Each number is 50 + 15 x the weight over its row's rms, rounded and kept within 0 to 99. Layers, rows and columns count from 0. The size before them is the row's rms in percent of the matrix's.

# layer 14 MLP up, 1792x448, rms 0.0295, rows 214-244, columns 0-223
105:43 41 51 24 24 59 60 37 44 58 52 56 42 55 44 60 67 46 51 63 62 41 51 52 67 34 42 64 61 49 48 53 60 54 74 46 58 43 40 47 75 23 59 57 51 62 42 40 59 25 53 48 25 26 68 54 86 46 39 36 36 56 58 51 52 67 51 52 41 24 80 53 55 55 31 51 45 55 33 68 68 39 48 53 49 59 34 84 47 22 46 64 86 45 18 70 75 77 60 33 30 76 65 42 35 59 55 34 43 54 41 45 44 74 61 72 74 57 40 26 13 47 36 25 31 05 45 46 36 57 47 75 53 29 63 68 56 35 76 28 53 48 21 70 27 69 79 54 49 50 46 90 40 51 62 58 72 40 76 31 23 48 42 38 31 52 55 59 80 65 30 53 62 66 62 72 47 65 42 42 43 57 47 64 24 47 39 35 38 50 42 65 38 58 68 43 41 47 35 21 42 52 52 63 60 32 29 32 36 49 58 50 75 50 54 56 52 68 62 42 56 43 58 34
104:49 59 45 59 51 52 56 33 32 32 67 54 69 43 41 52 64 34 42 51 38 38 65 48 46 19 55 48 60 39 30 48 74 55 55 62 75 55 58 45 69 49 61 19 71 65 36 36 57 30 88 12 32 46 46 61 65 30 71 46 45 63 48 66 51 62 46 44 60 45 49 49 59 39 36 32 55 51 44 66 68 29 59 51 53 44 26 20 36 44 45 27 77 50 37 38 52 43 56 23 27 41 57 32 62 46 36 83 45 77 32 47 38 49 46 34 47 61 49 65 45 84 58 80 31 22 77 61 86 32 50 43 56 47 58 68 51 55 52 50 71 56 39 58 55 41 80 71 50 55 46 26 35 28 65 54 19 38 71 36 52 79 61 59 61 55 30 32 55 42 84 64 58 59 45 54 33 39 55 36 54 86 74 37 50 60 62 67 40 45 37 14 41 34 62 65 49 62 34 63 56 60 53 65 37 41 44 62 53 30 59 40 61 34 59 64 52 44 50 53 64 46 39 44
114:52 60 58 37 30 47 46 25 34 97 54 41 57 69 01 82 51 57 62 32 59 49 36 34 53 87 59 49 42 56 40 40 63 39 71 54 59 48 49 40 45 51 42 76 71 63 60 49 69 25 49 35 47 43 42 43 44 32 23 33 32 45 55 59 49 52 33 47 77 31 54 49 60 69 62 57 51 47 58 48 68 25 39 23 50 55 39 44 62 51 78 38 50 43 36 56 66 65 55 68 45 31 48 56 37 54 65 07 54 22 45 49 36 44 37 58 20 48 44 43 34 27 38 58 57 65 56 87 18 49 30 19 46 56 38 59 67 31 38 36 44 47 69 60 43 61 48 31 77 39 52 59 40 49 42 63 53 43 67 50 29 46 65 61 42 57 44 36 48 63 28 75 61 76 60 46 74 38 10 60 55 82 73 68 62 15 57 60 75 78 59 61 53 18 77 60 62 23 62 58 51 51 38 63 34 69 58 60 47 75 59 52 50 69 38 37 73 56 53 40 71 26 32 32
092:66 71 63 39 51 70 43 50 37 70 36 76 55 54 64 19 44 55 57 62 30 51 54 33 52 56 51 64 82 40 67 42 73 41 36 39 45 57 69 52 47 44 39 41 73 74 46 38 57 55 36 72 11 39 50 31 47 45 49 44 58 35 57 41 50 66 61 45 42 65 35 39 35 48 40 46 45 49 38 68 53 47 56 54 54 67 47 66 60 53 63 53 20 63 58 13 47 47 22 43 47 64 72 28 45 39 64 49 24 69 14 48 48 49 47 64 58 56 19 73 91 36 47 42 34 69 31 63 56 65 39 76 59 20 69 61 47 42 34 74 59 76 47 21 31 42 53 48 63 34 80 59 52 73 78 35 52 47 52 57 51 41 43 68 41 43 68 43 71 48 27 36 23 66 64 48 57 54 07 79 42 40 31 52 57 57 29 52 44 25 78 81 44 59 45 60 57 54 74 45 59 62 64 62 39 51 48 49 62 18 30 38 64 46 56 62 42 48 58 19 18 62 42 58
095:45 61 63 52 41 37 76 45 41 77 42 35 35 71 48 50 62 67 47 44 37 56 43 48 46 79 57 74 72 60 39 48 59 61 56 71 26 57 56 54 37 63 58 49 60 71 36 30 53 37 54 57 62 69 62 45 80 53 44 44 31 32 52 83 71 32 39 52 72 53 45 57 48 71 70 28 58 54 37 58 51 15 49 34 72 70 69 06 51 58 20 58 60 59 66 56 37 47 50 48 70 48 53 46 51 57 47 58 53 33 38 55 43 48 34 51 55 49 27 45 32 88 38 39 44 66 48 33 67 39 56 39 69 30 29 41 58 39 29 37 52 68 40 57 51 59 66 65 48 44 41 30 43 48 82 98 61 44 27 60 62 64 22 64 72 56 67 49 36 39 24 00 48 72 27 41 57 50 67 69 56 39 40 60 61 29 50 46 57 51 66 35 79 53 52 28 72 50 39 47 48 69 63 44 58 35 30 66 44 25 75 41 34 60 68 61 60 33 16 64 57 63 46 38
119:41 63 42 33 30 67 43 51 49 72 67 54 74 71 18 33 78 53 51 46 37 32 37 37 34 51 34 47 52 32 30 54 56 43 56 56 30 40 51 44 61 67 64 57 46 50 38 44 63 36 57 67 55 53 39 25 36 36 58 55 54 53 45 74 46 62 27 60 47 52 46 21 48 63 61 49 71 70 56 40 51 51 57 42 56 38 25 48 45 49 54 41 53 43 46 42 76 64 50 34 39 28 45 47 31 34 39 35 69 38 55 45 18 68 42 42 50 43 69 41 41 66 10 49 61 68 43 72 48 35 35 40 65 27 45 47 51 44 31 33 45 48 48 61 56 73 68 59 25 61 48 66 26 28 58 86 61 42 22 49 33 31 39 79 40 48 56 49 19 36 76 76 62 72 69 64 34 34 60 82 62 58 56 39 63 54 67 52 73 52 64 38 62 38 49 56 43 43 42 75 53 74 66 60 48 43 39 41 53 72 63 60 71 52 49 71 56 78 51 63 73 50 31 68
081:58 43 77 85 70 43 47 47 47 44 37 40 28 45 41 62 68 55 59 37 84 63 79 48 76 49 58 45 43 33 18 60 62 46 58 53 21 53 53 56 55 68 48 66 58 53 60 74 51 29 75 46 00 24 42 18 61 48 60 42 30 61 76 49 39 50 63 64 61 58 44 50 49 50 54 45 51 46 78 53 61 58 34 46 41 50 35 16 62 57 07 59 48 63 56 50 68 13 44 23 75 44 70 60 66 42 61 52 42 53 39 55 50 49 76 60 40 34 46 46 66 46 60 52 49 46 40 57 50 65 59 39 59 45 40 60 56 21 60 54 54 51 43 57 59 42 42 48 67 69 51 44 45 30 59 66 44 46 61 60 38 35 34 50 52 29 30 70 26 62 60 61 64 70 21 40 25 50 62 60 30 39 65 58 52 67 55 67 33 53 56 42 56 62 52 70 73 57 65 28 62 34 60 71 58 32 54 33 63 61 51 70 71 74 47 56 37 76 57 21 54 53 42 38
095:44 79 47 64 63 53 49 42 32 59 39 36 57 58 57 51 60 18 61 39 41 52 55 06 52 53 48 66 51 80 37 46 57 44 64 58 54 65 47 48 49 73 66 37 48 55 56 12 60 27 34 49 47 65 67 38 37 48 42 30 24 60 41 49 58 21 39 48 49 42 38 18 58 83 51 35 36 64 26 50 53 49 36 41 50 61 65 54 55 47 58 31 71 51 60 68 50 81 33 54 67 54 59 41 59 54 57 59 27 54 27 41 60 71 00 60 67 47 67 42 48 52 63 31 78 59 74 60 44 29 55 48 45 42 71 34 68 72 35 56 60 54 37 53 71 52 76 18 49 48 42 56 35 72 57 44 44 32 53 29 47 73 41 59 67 43 45 42 42 33 32 32 28 43 69 17 54 59 39 46 52 61 51 50 63 45 27 45 59 73 63 57 87 64 61 67 19 40 62 55 38 60 28 73 39 41 41 42 96 56 53 58 70 30 52 62 49 44 35 42 65 25 46 56
079:70 34 36 68 34 27 59 22 35 59 58 37 28 59 76 60 43 05 37 41 52 50 51 45 80 55 49 55 75 78 42 52 58 40 55 39 59 48 07 40 71 46 51 55 47 51 52 65 51 64 30 58 27 62 44 52 75 44 52 67 46 55 64 68 79 59 48 54 68 35 49 48 45 71 36 27 58 36 54 42 53 11 58 38 69 68 71 40 66 64 38 59 24 75 51 42 67 34 33 43 33 50 60 57 43 49 31 38 42 60 22 40 42 45 62 44 51 29 41 65 63 38 53 48 39 40 36 47 44 52 51 35 67 38 72 61 47 50 24 45 57 53 35 35 39 64 34 73 53 62 69 57 54 61 55 46 43 44 54 71 65 59 39 58 45 51 68 66 36 54 48 59 30 85 58 50 82 72 43 70 55 32 37 58 49 39 40 39 42 66 59 73 57 55 39 79 21 61 44 30 66 37 54 68 43 49 49 74 51 37 64 41 52 40 63 51 55 32 32 56 39 30 60 62
101:69 46 67 63 36 55 60 62 62 59 41 48 54 73 50 26 68 47 63 44 48 53 64 58 41 91 65 44 49 53 32 40 23 41 72 48 55 75 63 57 74 56 45 21 54 43 38 24 61 70 33 45 31 56 48 43 34 70 73 26 62 39 58 66 61 41 41 18 68 29 33 50 39 38 51 40 62 41 42 72 63 47 41 57 47 30 50 45 34 58 32 57 38 48 65 76 58 69 59 46 46 64 46 38 50 49 48 53 60 43 34 39 44 69 34 40 33 46 43 52 66 49 49 52 73 49 66 49 56 59 42 51 63 54 61 30 68 59 37 61 48 65 43 76 45 30 47 45 32 46 61 42 48 26 76 50 48 50 64 62 23 56 92 53 34 67 48 45 41 56 54 14 39 74 49 66 52 82 30 71 52 51 55 39 37 87 50 29 79 64 45 45 60 53 50 48 43 55 38 51 99 48 66 55 20 38 37 70 47 30 65 78 45 59 50 51 61 53 27 46 55 40 34 57
109:36 39 49 35 52 69 41 47 24 68 57 47 34 47 58 64 51 54 46 54 58 43 41 45 70 46 40 55 50 62 69 61 35 59 34 38 60 48 54 35 53 76 65 55 33 79 37 91 40 47 77 44 51 38 63 41 49 40 62 40 29 60 50 60 49 57 42 32 50 38 42 59 40 67 57 60 63 76 26 36 70 37 54 61 74 65 49 23 52 29 36 50 22 72 45 62 58 20 37 41 79 49 41 67 47 27 57 28 60 83 37 25 45 46 43 62 52 26 64 40 85 27 71 55 44 56 43 49 44 27 39 37 24 63 64 58 97 32 51 65 55 85 74 71 71 50 32 62 56 40 61 65 36 45 34 58 52 34 43 44 29 45 34 57 54 63 30 86 56 71 46 57 39 55 52 56 28 46 67 57 51 24 44 28 67 45 47 30 47 50 76 36 45 45 50 69 37 60 52 55 57 62 39 53 29 50 84 53 53 60 47 70 51 42 19 51 52 30 30 68 37 05 33 42
094:61 71 20 53 69 28 42 31 48 64 83 37 56 42 45 58 49 58 74 57 54 37 82 56 50 75 87 47 75 45 39 92 60 44 30 40 62 13 70 64 35 47 46 51 59 28 29 57 67 57 38 47 17 52 56 22 62 44 47 45 43 43 33 68 39 62 42 58 45 49 48 37 69 53 36 34 49 70 53 62 38 57 73 59 32 46 30 33 55 39 36 31 42 58 61 59 34 19 20 29 29 44 72 37 78 54 29 34 59 72 47 53 59 61 48 36 61 55 59 45 65 54 53 39 29 67 49 53 58 21 41 73 53 17 66 69 68 43 20 63 37 50 54 64 38 52 38 21 52 77 48 62 62 37 59 25 45 39 66 66 56 60 71 54 45 32 75 40 55 71 39 36 60 50 56 35 64 49 46 56 82 71 52 54 37 49 43 60 63 44 52 68 49 57 47 27 60 58 70 46 50 59 50 54 65 70 45 39 54 65 58 26 64 25 75 59 64 50 19 38 54 36 34 47
104:71 51 59 38 57 33 36 54 47 52 52 58 26 71 50 50 57 42 21 62 50 64 50 40 45 26 44 69 62 57 37 81 60 26 65 47 68 67 51 39 50 48 26 31 28 43 64 52 45 55 28 50 69 24 40 25 45 65 45 60 15 50 35 44 59 56 29 45 30 42 68 37 58 38 63 14 46 52 53 48 59 54 72 50 44 48 34 53 60 36 59 51 58 72 37 64 50 47 43 72 52 55 55 67 43 41 95 39 57 56 35 50 19 39 44 49 46 17 28 62 53 46 39 41 35 54 48 91 28 53 40 52 52 36 71 34 44 34 56 32 63 41 48 67 56 52 37 34 40 61 61 76 52 40 70 46 43 45 56 70 50 45 64 57 34 51 50 50 60 33 17 41 29 44 20 40 64 18 40 40 61 59 67 63 65 60 66 67 38 50 64 64 68 58 69 51 40 29 62 67 66 69 57 78 40 45 46 34 58 73 51 72 71 65 43 71 80 50 48 30 43 50 60 54
099:41 74 65 70 70 40 33 49 35 59 49 39 47 59 70 52 38 71 55 53 17 40 34 39 45 59 77 45 26 55 36 34 39 56 40 55 65 51 45 42 63 71 65 54 67 53 37 54 51 60 56 21 49 52 38 70 43 60 47 32 61 69 35 74 69 46 49 14 71 47 13 44 54 76 50 56 37 41 50 46 47 56 24 47 54 54 76 01 57 61 45 35 19 18 59 51 65 38 46 46 59 57 27 73 70 60 40 40 69 66 36 32 29 34 48 33 47 61 75 47 65 68 28 42 54 42 70 68 32 61 13 53 65 44 47 26 47 47 21 60 30 65 65 61 53 19 48 59 39 69 32 46 41 76 60 23 50 59 60 40 44 64 43 66 60 52 43 04 36 74 70 39 48 45 75 65 53 82 30 59 64 65 86 39 75 52 61 53 52 61 48 49 70 48 75 34 58 63 65 53 66 63 46 45 18 41 44 58 41 52 58 46 37 25 56 67 86 45 50 45 48 50 61 32
114:49 88 55 80 27 48 32 46 57 38 48 44 15 63 55 65 72 42 37 55 51 37 68 48 69 47 37 62 30 39 63 33 59 37 49 36 47 53 39 47 94 79 57 61 47 58 48 58 54 50 39 46 37 56 48 35 39 57 42 45 20 35 35 46 99 47 41 60 57 34 40 32 37 46 59 38 45 43 30 44 72 74 53 19 31 74 66 35 48 40 40 43 56 64 64 54 43 28 43 48 26 50 51 83 60 36 56 66 61 50 53 31 36 32 37 58 48 39 53 51 85 27 66 71 55 43 25 51 63 12 57 45 38 24 46 31 61 58 62 66 42 53 68 33 50 65 48 35 56 51 37 43 48 54 74 71 29 56 63 36 61 59 38 46 76 46 57 59 67 92 52 52 59 56 45 44 53 46 58 45 63 39 65 26 75 36 17 55 42 47 72 56 49 19 66 73 44 57 57 55 66 45 33 35 42 77 41 34 64 87 74 17 76 39 44 59 41 54 40 30 31 38 39 52
096:56 37 44 47 45 35 32 49 21 48 43 76 26 53 70 61 21 51 34 74 45 25 51 39 31 62 48 50 49 69 34 74 40 45 67 77 53 56 77 41 39 65 39 28 50 63 70 32 44 69 27 61 88 50 70 61 37 43 53 31 44 50 35 45 82 34 20 47 59 57 52 33 69 58 38 47 35 54 29 71 55 31 63 29 63 37 55 49 26 59 48 50 43 53 53 76 42 73 33 86 36 43 50 69 33 54 37 45 60 40 57 27 33 33 64 45 59 53 48 80 37 60 43 34 60 72 60 55 63 53 39 57 49 41 71 41 49 49 39 53 16 45 40 55 62 34 68 47 44 54 76 39 00 74 52 29 59 60 68 55 49 60 63 50 62 59 58 47 46 50 72 47 65 60 32 50 52 68 50 37 63 37 33 83 55 49 52 63 61 83 67 41 37 55 52 61 54 32 46 62 69 46 41 53 37 58 40 40 57 44 63 61 39 56 51 63 62 38 35 66 16 42 59 35
106:38 65 47 76 29 39 55 68 49 65 74 67 69 48 46 51 48 24 52 35 80 52 52 52 48 43 53 35 53 51 45 76 42 60 67 53 52 63 69 60 52 44 30 57 24 49 27 68 58 34 60 25 50 28 47 50 26 74 31 59 39 60 56 59 42 29 30 45 75 45 51 61 30 39 71 49 66 94 37 64 60 26 37 66 57 45 23 07 50 62 59 47 66 66 39 36 51 60 49 68 54 36 60 62 41 56 31 59 50 65 57 25 49 64 65 53 63 21 56 57 50 52 42 33 45 71 59 32 55 41 46 61 41 13 61 83 46 48 44 41 70 66 56 57 73 38 61 23 40 63 52 35 52 52 74 79 60 41 35 45 76 58 70 51 43 47 16 42 55 34 44 48 73 65 54 61 43 27 67 48 23 30 47 63 79 54 80 67 60 41 85 43 36 46 49 65 45 52 57 53 34 68 47 52 35 21 64 66 43 66 63 54 47 54 53 54 55 77 61 63 50 48 33 34
109:54 36 51 58 45 59 39 29 72 59 78 68 39 75 30 39 68 33 63 49 61 61 36 55 51 70 39 54 58 23 47 69 69 31 79 57 47 44 45 71 62 64 40 57 35 82 53 53 53 63 55 44 34 42 63 63 54 54 43 45 50 66 54 76 47 32 51 58 28 43 70 29 55 53 44 30 46 54 19 60 49 31 26 35 38 50 46 42 56 80 63 51 36 63 27 64 49 60 51 71 51 64 60 47 19 87 48 59 56 62 44 49 48 68 35 68 65 67 56 60 60 37 48 55 76 44 43 37 37 50 76 19 33 59 58 69 44 38 51 66 71 75 60 43 42 39 64 53 62 11 33 60 57 60 62 53 45 43 41 39 30 66 35 51 71 59 56 49 44 67 49 57 35 59 39 38 71 89 40 54 13 17 53 44 43 58 28 23 67 47 77 45 51 69 42 42 42 71 54 68 65 54 52 82 52 38 42 53 56 38 29 66 30 54 40 33 41 17 45 64 29 37 32 41
118:47 60 54 65 34 57 55 63 56 57 34 54 35 64 41 60 39 51 52 54 37 61 34 41 58 83 47 24 67 54 44 44 29 35 40 30 60 61 33 34 41 63 52 82 54 52 50 19 80 05 48 43 34 34 47 29 42 39 57 41 46 56 52 28 63 70 38 15 60 38 51 43 57 45 50 34 35 78 32 39 78 54 46 38 76 54 60 45 38 57 41 58 40 58 61 44 54 32 47 58 65 65 58 41 55 38 79 44 44 56 49 33 37 71 36 50 55 60 47 49 38 41 55 31 39 72 60 56 41 54 60 58 46 40 66 34 90 30 48 49 48 57 74 57 61 67 35 33 01 56 37 55 39 37 60 55 54 49 39 56 54 28 69 64 43 46 29 55 46 52 36 35 50 43 45 32 57 46 60 82 62 47 59 50 60 47 26 32 66 52 66 53 56 59 69 77 32 29 59 29 55 57 55 46 46 66 69 42 76 52 72 60 79 50 37 57 63 41 51 23 34 67 73 36
085:69 34 52 72 53 36 27 40 54 46 27 82 21 43 20 55 63 47 57 55 74 57 50 37 56 18 56 41 53 65 48 42 35 32 43 37 48 70 50 49 62 40 52 72 42 73 37 42 73 31 49 30 53 55 42 41 51 61 51 50 66 41 50 52 34 39 35 37 13 56 52 30 41 36 61 48 58 49 30 56 56 64 57 54 43 52 72 54 41 53 09 53 63 43 72 82 44 49 30 45 53 51 55 59 61 68 45 40 59 46 34 45 74 56 12 87 50 41 64 44 63 55 57 34 61 44 72 44 83 38 54 11 48 32 58 39 48 73 37 53 79 49 56 34 42 26 42 46 21 49 45 56 35 42 64 46 25 50 60 74 58 66 30 22 52 52 44 57 42 52 57 40 30 61 56 41 66 74 67 60 77 44 51 23 70 47 43 81 46 62 76 66 50 69 37 53 70 17 58 83 37 59 62 63 39 48 58 32 26 37 49 69 49 63 52 32 37 35 55 65 53 38 44 33
088:92 54 74 51 29 49 48 25 37 75 19 62 42 42 57 16 43 65 76 52 74 51 27 45 32 69 56 60 72 56 41 68 76 34 48 53 32 42 54 55 52 37 42 80 25 59 44 28 50 52 52 45 58 35 57 44 49 21 48 61 47 57 56 54 36 54 56 46 40 31 58 59 40 39 46 51 46 54 46 64 68 48 75 35 57 27 29 48 52 44 43 37 67 45 46 43 69 52 46 32 54 72 43 94 50 22 44 36 56 68 42 26 41 33 51 30 65 40 55 21 44 37 49 70 57 43 37 12 48 46 31 51 52 35 28 61 56 56 71 55 64 69 55 39 44 64 66 50 35 41 50 46 68 53 64 47 36 62 54 48 31 51 49 56 51 93 75 08 64 46 42 38 40 80 53 54 44 61 46 61 54 34 51 61 56 19 42 34 67 57 46 71 38 37 44 60 32 26 51 49 50 34 46 66 30 49 31 64 68 50 24 62 50 54 34 28 74 51 71 73 33 72 49 35
096:59 43 58 84 59 58 63 51 43 58 50 51 32 55 61 34 34 49 50 48 27 34 36 31 37 75 53 67 50 40 36 48 50 32 63 39 33 69 31 33 69 80 60 56 64 67 38 36 72 40 33 61 70 41 56 69 47 72 28 47 43 33 57 48 73 36 38 43 52 36 71 46 79 69 69 66 26 45 40 57 47 57 55 43 69 71 61 69 85 51 34 49 38 86 39 47 63 42 61 55 66 44 64 40 52 43 44 63 65 49 37 31 46 40 68 48 46 44 33 53 49 46 35 57 52 64 53 42 43 57 14 43 51 25 10 29 50 52 60 58 73 63 39 29 40 51 41 56 45 56 47 62 28 21 67 52 27 59 73 75 69 41 36 51 26 31 73 71 57 33 31 35 56 65 70 38 66 59 40 45 52 45 62 31 62 63 47 66 36 66 44 59 53 53 67 67 59 56 57 58 55 58 60 60 44 37 04 45 49 59 62 41 31 71 44 56 56 65 17 14 60 60 23 44
087:38 35 40 54 10 59 49 50 33 74 41 54 36 63 27 34 64 27 40 67 54 49 49 27 58 75 51 61 40 65 58 61 39 50 60 62 67 38 64 69 52 39 54 38 52 35 38 13 31 49 46 56 74 37 47 49 52 70 33 69 49 50 75 25 60 34 57 58 61 61 53 42 50 27 63 60 64 44 60 43 53 43 47 45 38 77 27 67 62 45 57 32 45 31 46 39 47 68 66 60 44 49 35 63 61 53 46 50 42 67 50 27 36 32 66 52 46 63 35 43 29 28 41 34 81 65 67 53 54 75 59 40 56 37 84 26 56 45 42 61 91 46 63 68 75 38 68 35 36 72 45 67 28 54 46 53 32 75 19 57 08 54 63 51 78 52 37 59 41 34 40 44 27 54 61 46 47 60 62 52 58 40 16 71 57 33 52 52 78 57 70 40 61 60 65 29 45 66 46 78 55 65 51 44 29 71 54 53 57 54 68 45 45 64 63 62 53 28 42 46 62 38 74 51
081:49 58 21 55 49 37 44 74 63 48 43 46 33 43 42 09 56 18 47 52 54 64 39 53 39 72 65 71 39 51 48 49 31 40 46 43 41 65 39 53 53 42 56 72 19 67 37 58 63 53 39 54 73 45 80 53 46 90 46 84 34 70 25 53 40 54 34 51 39 46 38 62 34 34 68 35 48 66 28 45 70 70 60 53 44 52 67 52 62 60 08 32 67 66 50 60 36 42 21 36 60 49 45 63 32 51 62 43 52 45 39 35 56 52 28 86 53 20 38 60 89 17 46 46 92 68 41 55 64 31 45 60 67 33 32 37 41 78 58 33 78 47 62 41 58 60 60 59 43 45 25 63 52 29 62 77 20 38 52 65 88 23 36 73 47 41 63 47 63 61 36 49 52 50 28 49 69 66 48 76 50 44 39 38 54 64 50 40 39 60 73 62 47 51 57 13 54 48 72 42 48 56 54 47 52 64 69 40 30 59 54 66 51 36 25 36 47 71 59 52 40 29 46 42
092:62 25 21 51 55 48 48 60 52 60 48 35 53 63 35 63 42 53 53 52 68 35 62 36 44 52 75 46 69 48 50 72 40 43 59 76 47 28 84 43 64 62 35 43 24 37 47 39 40 64 48 54 50 36 58 41 45 28 50 46 19 46 44 46 30 49 45 68 49 37 37 43 48 80 34 74 38 57 53 81 62 51 57 40 53 65 49 48 63 21 55 30 62 40 26 21 42 62 49 34 26 57 38 82 52 70 81 49 56 61 47 53 50 53 45 36 52 83 47 45 13 61 41 44 36 54 47 68 38 44 21 70 36 45 62 42 38 43 33 24 62 60 72 84 46 30 63 57 38 60 29 59 29 33 32 52 69 34 33 32 44 66 44 63 32 45 52 52 44 50 71 58 37 52 68 45 62 89 41 56 44 43 44 68 46 68 55 30 29 66 50 59 35 50 62 62 23 36 47 59 51 47 61 31 62 43 37 66 46 41 63 47 51 67 36 43 76 52 43 30 36 34 70 30
087:47 58 56 52 66 38 54 30 46 61 40 43 35 34 28 62 47 12 37 54 29 61 26 60 54 57 60 55 59 38 38 45 28 48 46 31 32 59 17 41 35 47 45 53 57 61 32 46 59 28 35 33 46 30 42 46 64 57 12 62 58 39 44 44 42 48 38 33 48 21 58 43 65 42 84 30 56 61 68 56 76 54 56 57 41 46 71 58 31 58 51 35 55 59 35 54 71 40 58 69 37 40 59 59 54 51 80 28 50 49 50 50 59 77 68 75 46 17 61 61 60 52 54 48 66 67 61 59 45 31 60 46 54 24 55 60 49 43 54 37 70 45 47 71 51 48 18 54 31 63 47 69 24 43 69 64 43 45 66 42 63 39 26 51 58 63 67 24 36 70 37 35 50 57 47 60 70 60 58 41 77 34 60 28 62 53 56 35 62 59 53 70 39 50 62 44 67 34 45 99 52 73 42 51 20 36 50 63 51 29 46 69 54 66 79 44 53 43 57 58 47 40 56 44
111:46 53 50 76 53 25 59 36 39 57 76 47 71 38 67 65 33 18 45 45 66 53 71 55 43 62 63 66 62 64 29 52 66 24 48 52 54 71 55 62 48 73 34 34 64 45 35 34 53 51 00 41 58 58 76 38 40 30 36 41 50 39 51 55 46 31 33 37 69 50 45 46 63 51 90 43 46 51 55 73 48 55 49 61 44 44 29 47 32 64 32 29 54 53 70 66 82 37 49 70 55 61 54 56 83 25 68 59 60 59 43 28 34 78 62 39 35 28 56 70 44 66 46 47 71 73 19 69 58 29 43 47 55 66 59 64 61 79 35 54 63 87 32 69 54 44 63 30 41 56 50 44 38 45 78 60 67 43 57 15 37 57 40 70 66 41 55 38 38 48 53 48 57 48 54 46 50 26 33 29 32 59 46 47 35 32 57 59 54 34 54 64 32 57 86 58 60 73 55 71 55 50 18 69 63 34 43 47 39 42 57 56 53 65 70 62 72 31 38 41 73 31 53 32
104:33 67 62 31 62 52 44 46 25 46 92 40 53 64 55 58 65 46 71 35 54 62 55 39 35 38 68 69 52 55 29 49 63 45 36 51 46 43 61 60 40 45 60 54 43 69 53 78 36 53 28 56 59 53 44 53 45 65 73 17 23 38 31 53 65 45 37 64 45 54 38 49 55 50 51 29 81 42 58 72 39 53 37 42 44 46 49 41 64 40 19 60 26 84 36 39 49 73 31 26 32 65 35 47 68 61 55 66 80 77 59 42 63 85 52 55 56 38 91 17 65 63 38 36 50 72 41 62 29 70 51 52 60 53 33 61 62 43 50 52 41 65 54 36 47 58 69 00 36 53 38 51 43 51 55 61 72 23 73 40 32 65 67 25 48 32 34 40 54 45 34 18 77 51 63 33 65 59 32 53 44 77 50 76 56 71 84 41 81 37 50 53 38 48 56 55 62 75 53 59 51 48 47 66 42 67 46 43 35 49 66 57 49 54 79 50 72 52 53 48 45 48 35 35
108:47 45 41 66 49 34 60 54 47 47 56 42 38 77 32 43 36 38 71 76 55 48 47 50 52 67 56 44 68 52 63 62 59 52 80 74 73 76 33 63 46 63 30 52 60 46 58 72 78 52 53 37 26 19 53 41 21 31 67 58 34 43 40 31 54 41 02 32 87 59 47 28 43 50 73 34 61 71 50 49 59 55 33 53 47 23 53 37 71 46 41 61 68 00 28 63 68 69 41 72 68 48 38 73 37 40 54 48 45 46 50 48 70 53 70 44 55 74 73 75 55 33 57 44 63 56 73 65 52 64 59 35 44 59 61 44 50 48 19 58 60 32 31 77 30 56 51 60 30 57 40 63 41 44 82 37 29 53 70 72 42 64 79 34 45 67 32 48 34 58 44 45 57 39 69 29 50 43 74 48 60 52 45 44 54 16 41 44 26 51 67 56 61 46 43 40 71 30 42 29 66 68 66 65 37 55 42 50 62 37 55 44 49 36 41 59 69 48 42 50 40 70 63 62
093:38 41 34 67 72 32 70 54 26 46 35 53 57 79 26 63 43 37 60 30 39 33 58 64 77 47 30 40 44 62 64 58 57 49 39 47 51 57 53 80 54 65 20 36 71 39 43 23 78 42 62 85 59 40 32 47 31 60 49 58 47 51 38 51 54 20 40 43 44 34 53 29 44 48 41 43 43 71 57 56 55 39 45 44 52 52 49 36 47 67 37 58 31 44 68 63 42 13 37 82 48 37 61 35 57 44 36 61 30 67 81 36 42 76 54 48 63 27 81 68 56 49 62 52 59 87 77 33 57 33 50 13 39 64 58 50 82 45 41 22 62 48 59 64 35 38 45 41 52 85 72 56 30 67 61 67 35 41 44 43 33 48 57 34 68 51 53 41 47 30 41 32 59 63 50 38 42 53 51 41 53 20 50 48 81 26 35 57 45 44 66 48 34 48 62 48 52 51 66 46 55 78 49 36 55 79 38 41 53 42 59 32 49 77 46 62 53 34 29 60 46 67 37 49
087:67 73 67 43 36 55 73 62 40 57 62 60 42 59 41 43 64 66 65 32 47 43 53 55 41 51 54 73 48 57 54 59 35 41 36 20 34 40 54 45 43 32 66 28 47 67 28 47 62 53 46 63 74 25 66 46 37 27 56 30 76 47 29 48 39 45 44 45 42 41 21 47 37 56 51 42 64 50 27 73 56 57 61 51 49 50 53 41 32 56 44 57 38 43 31 53 70 69 28 18 65 76 50 48 69 35 62 27 44 63 45 43 62 46 31 46 62 41 49 59 57 43 47 40 69 66 16 32 75 44 49 31 68 47 48 42 57 74 36 44 54 94 50 67 40 39 51 59 59 36 68 44 74 45 53 34 28 31 32 21 35 35 29 67 38 49 31 39 15 65 46 47 55 45 53 54 76 79 38 69 75 32 60 20 57 64 57 44 52 56 39 34 47 50 32 51 47 57 46 60 45 56 31 76 47 25 43 79 67 41 36 58 55 47 38 61 43 45 44 60 33 72 31 46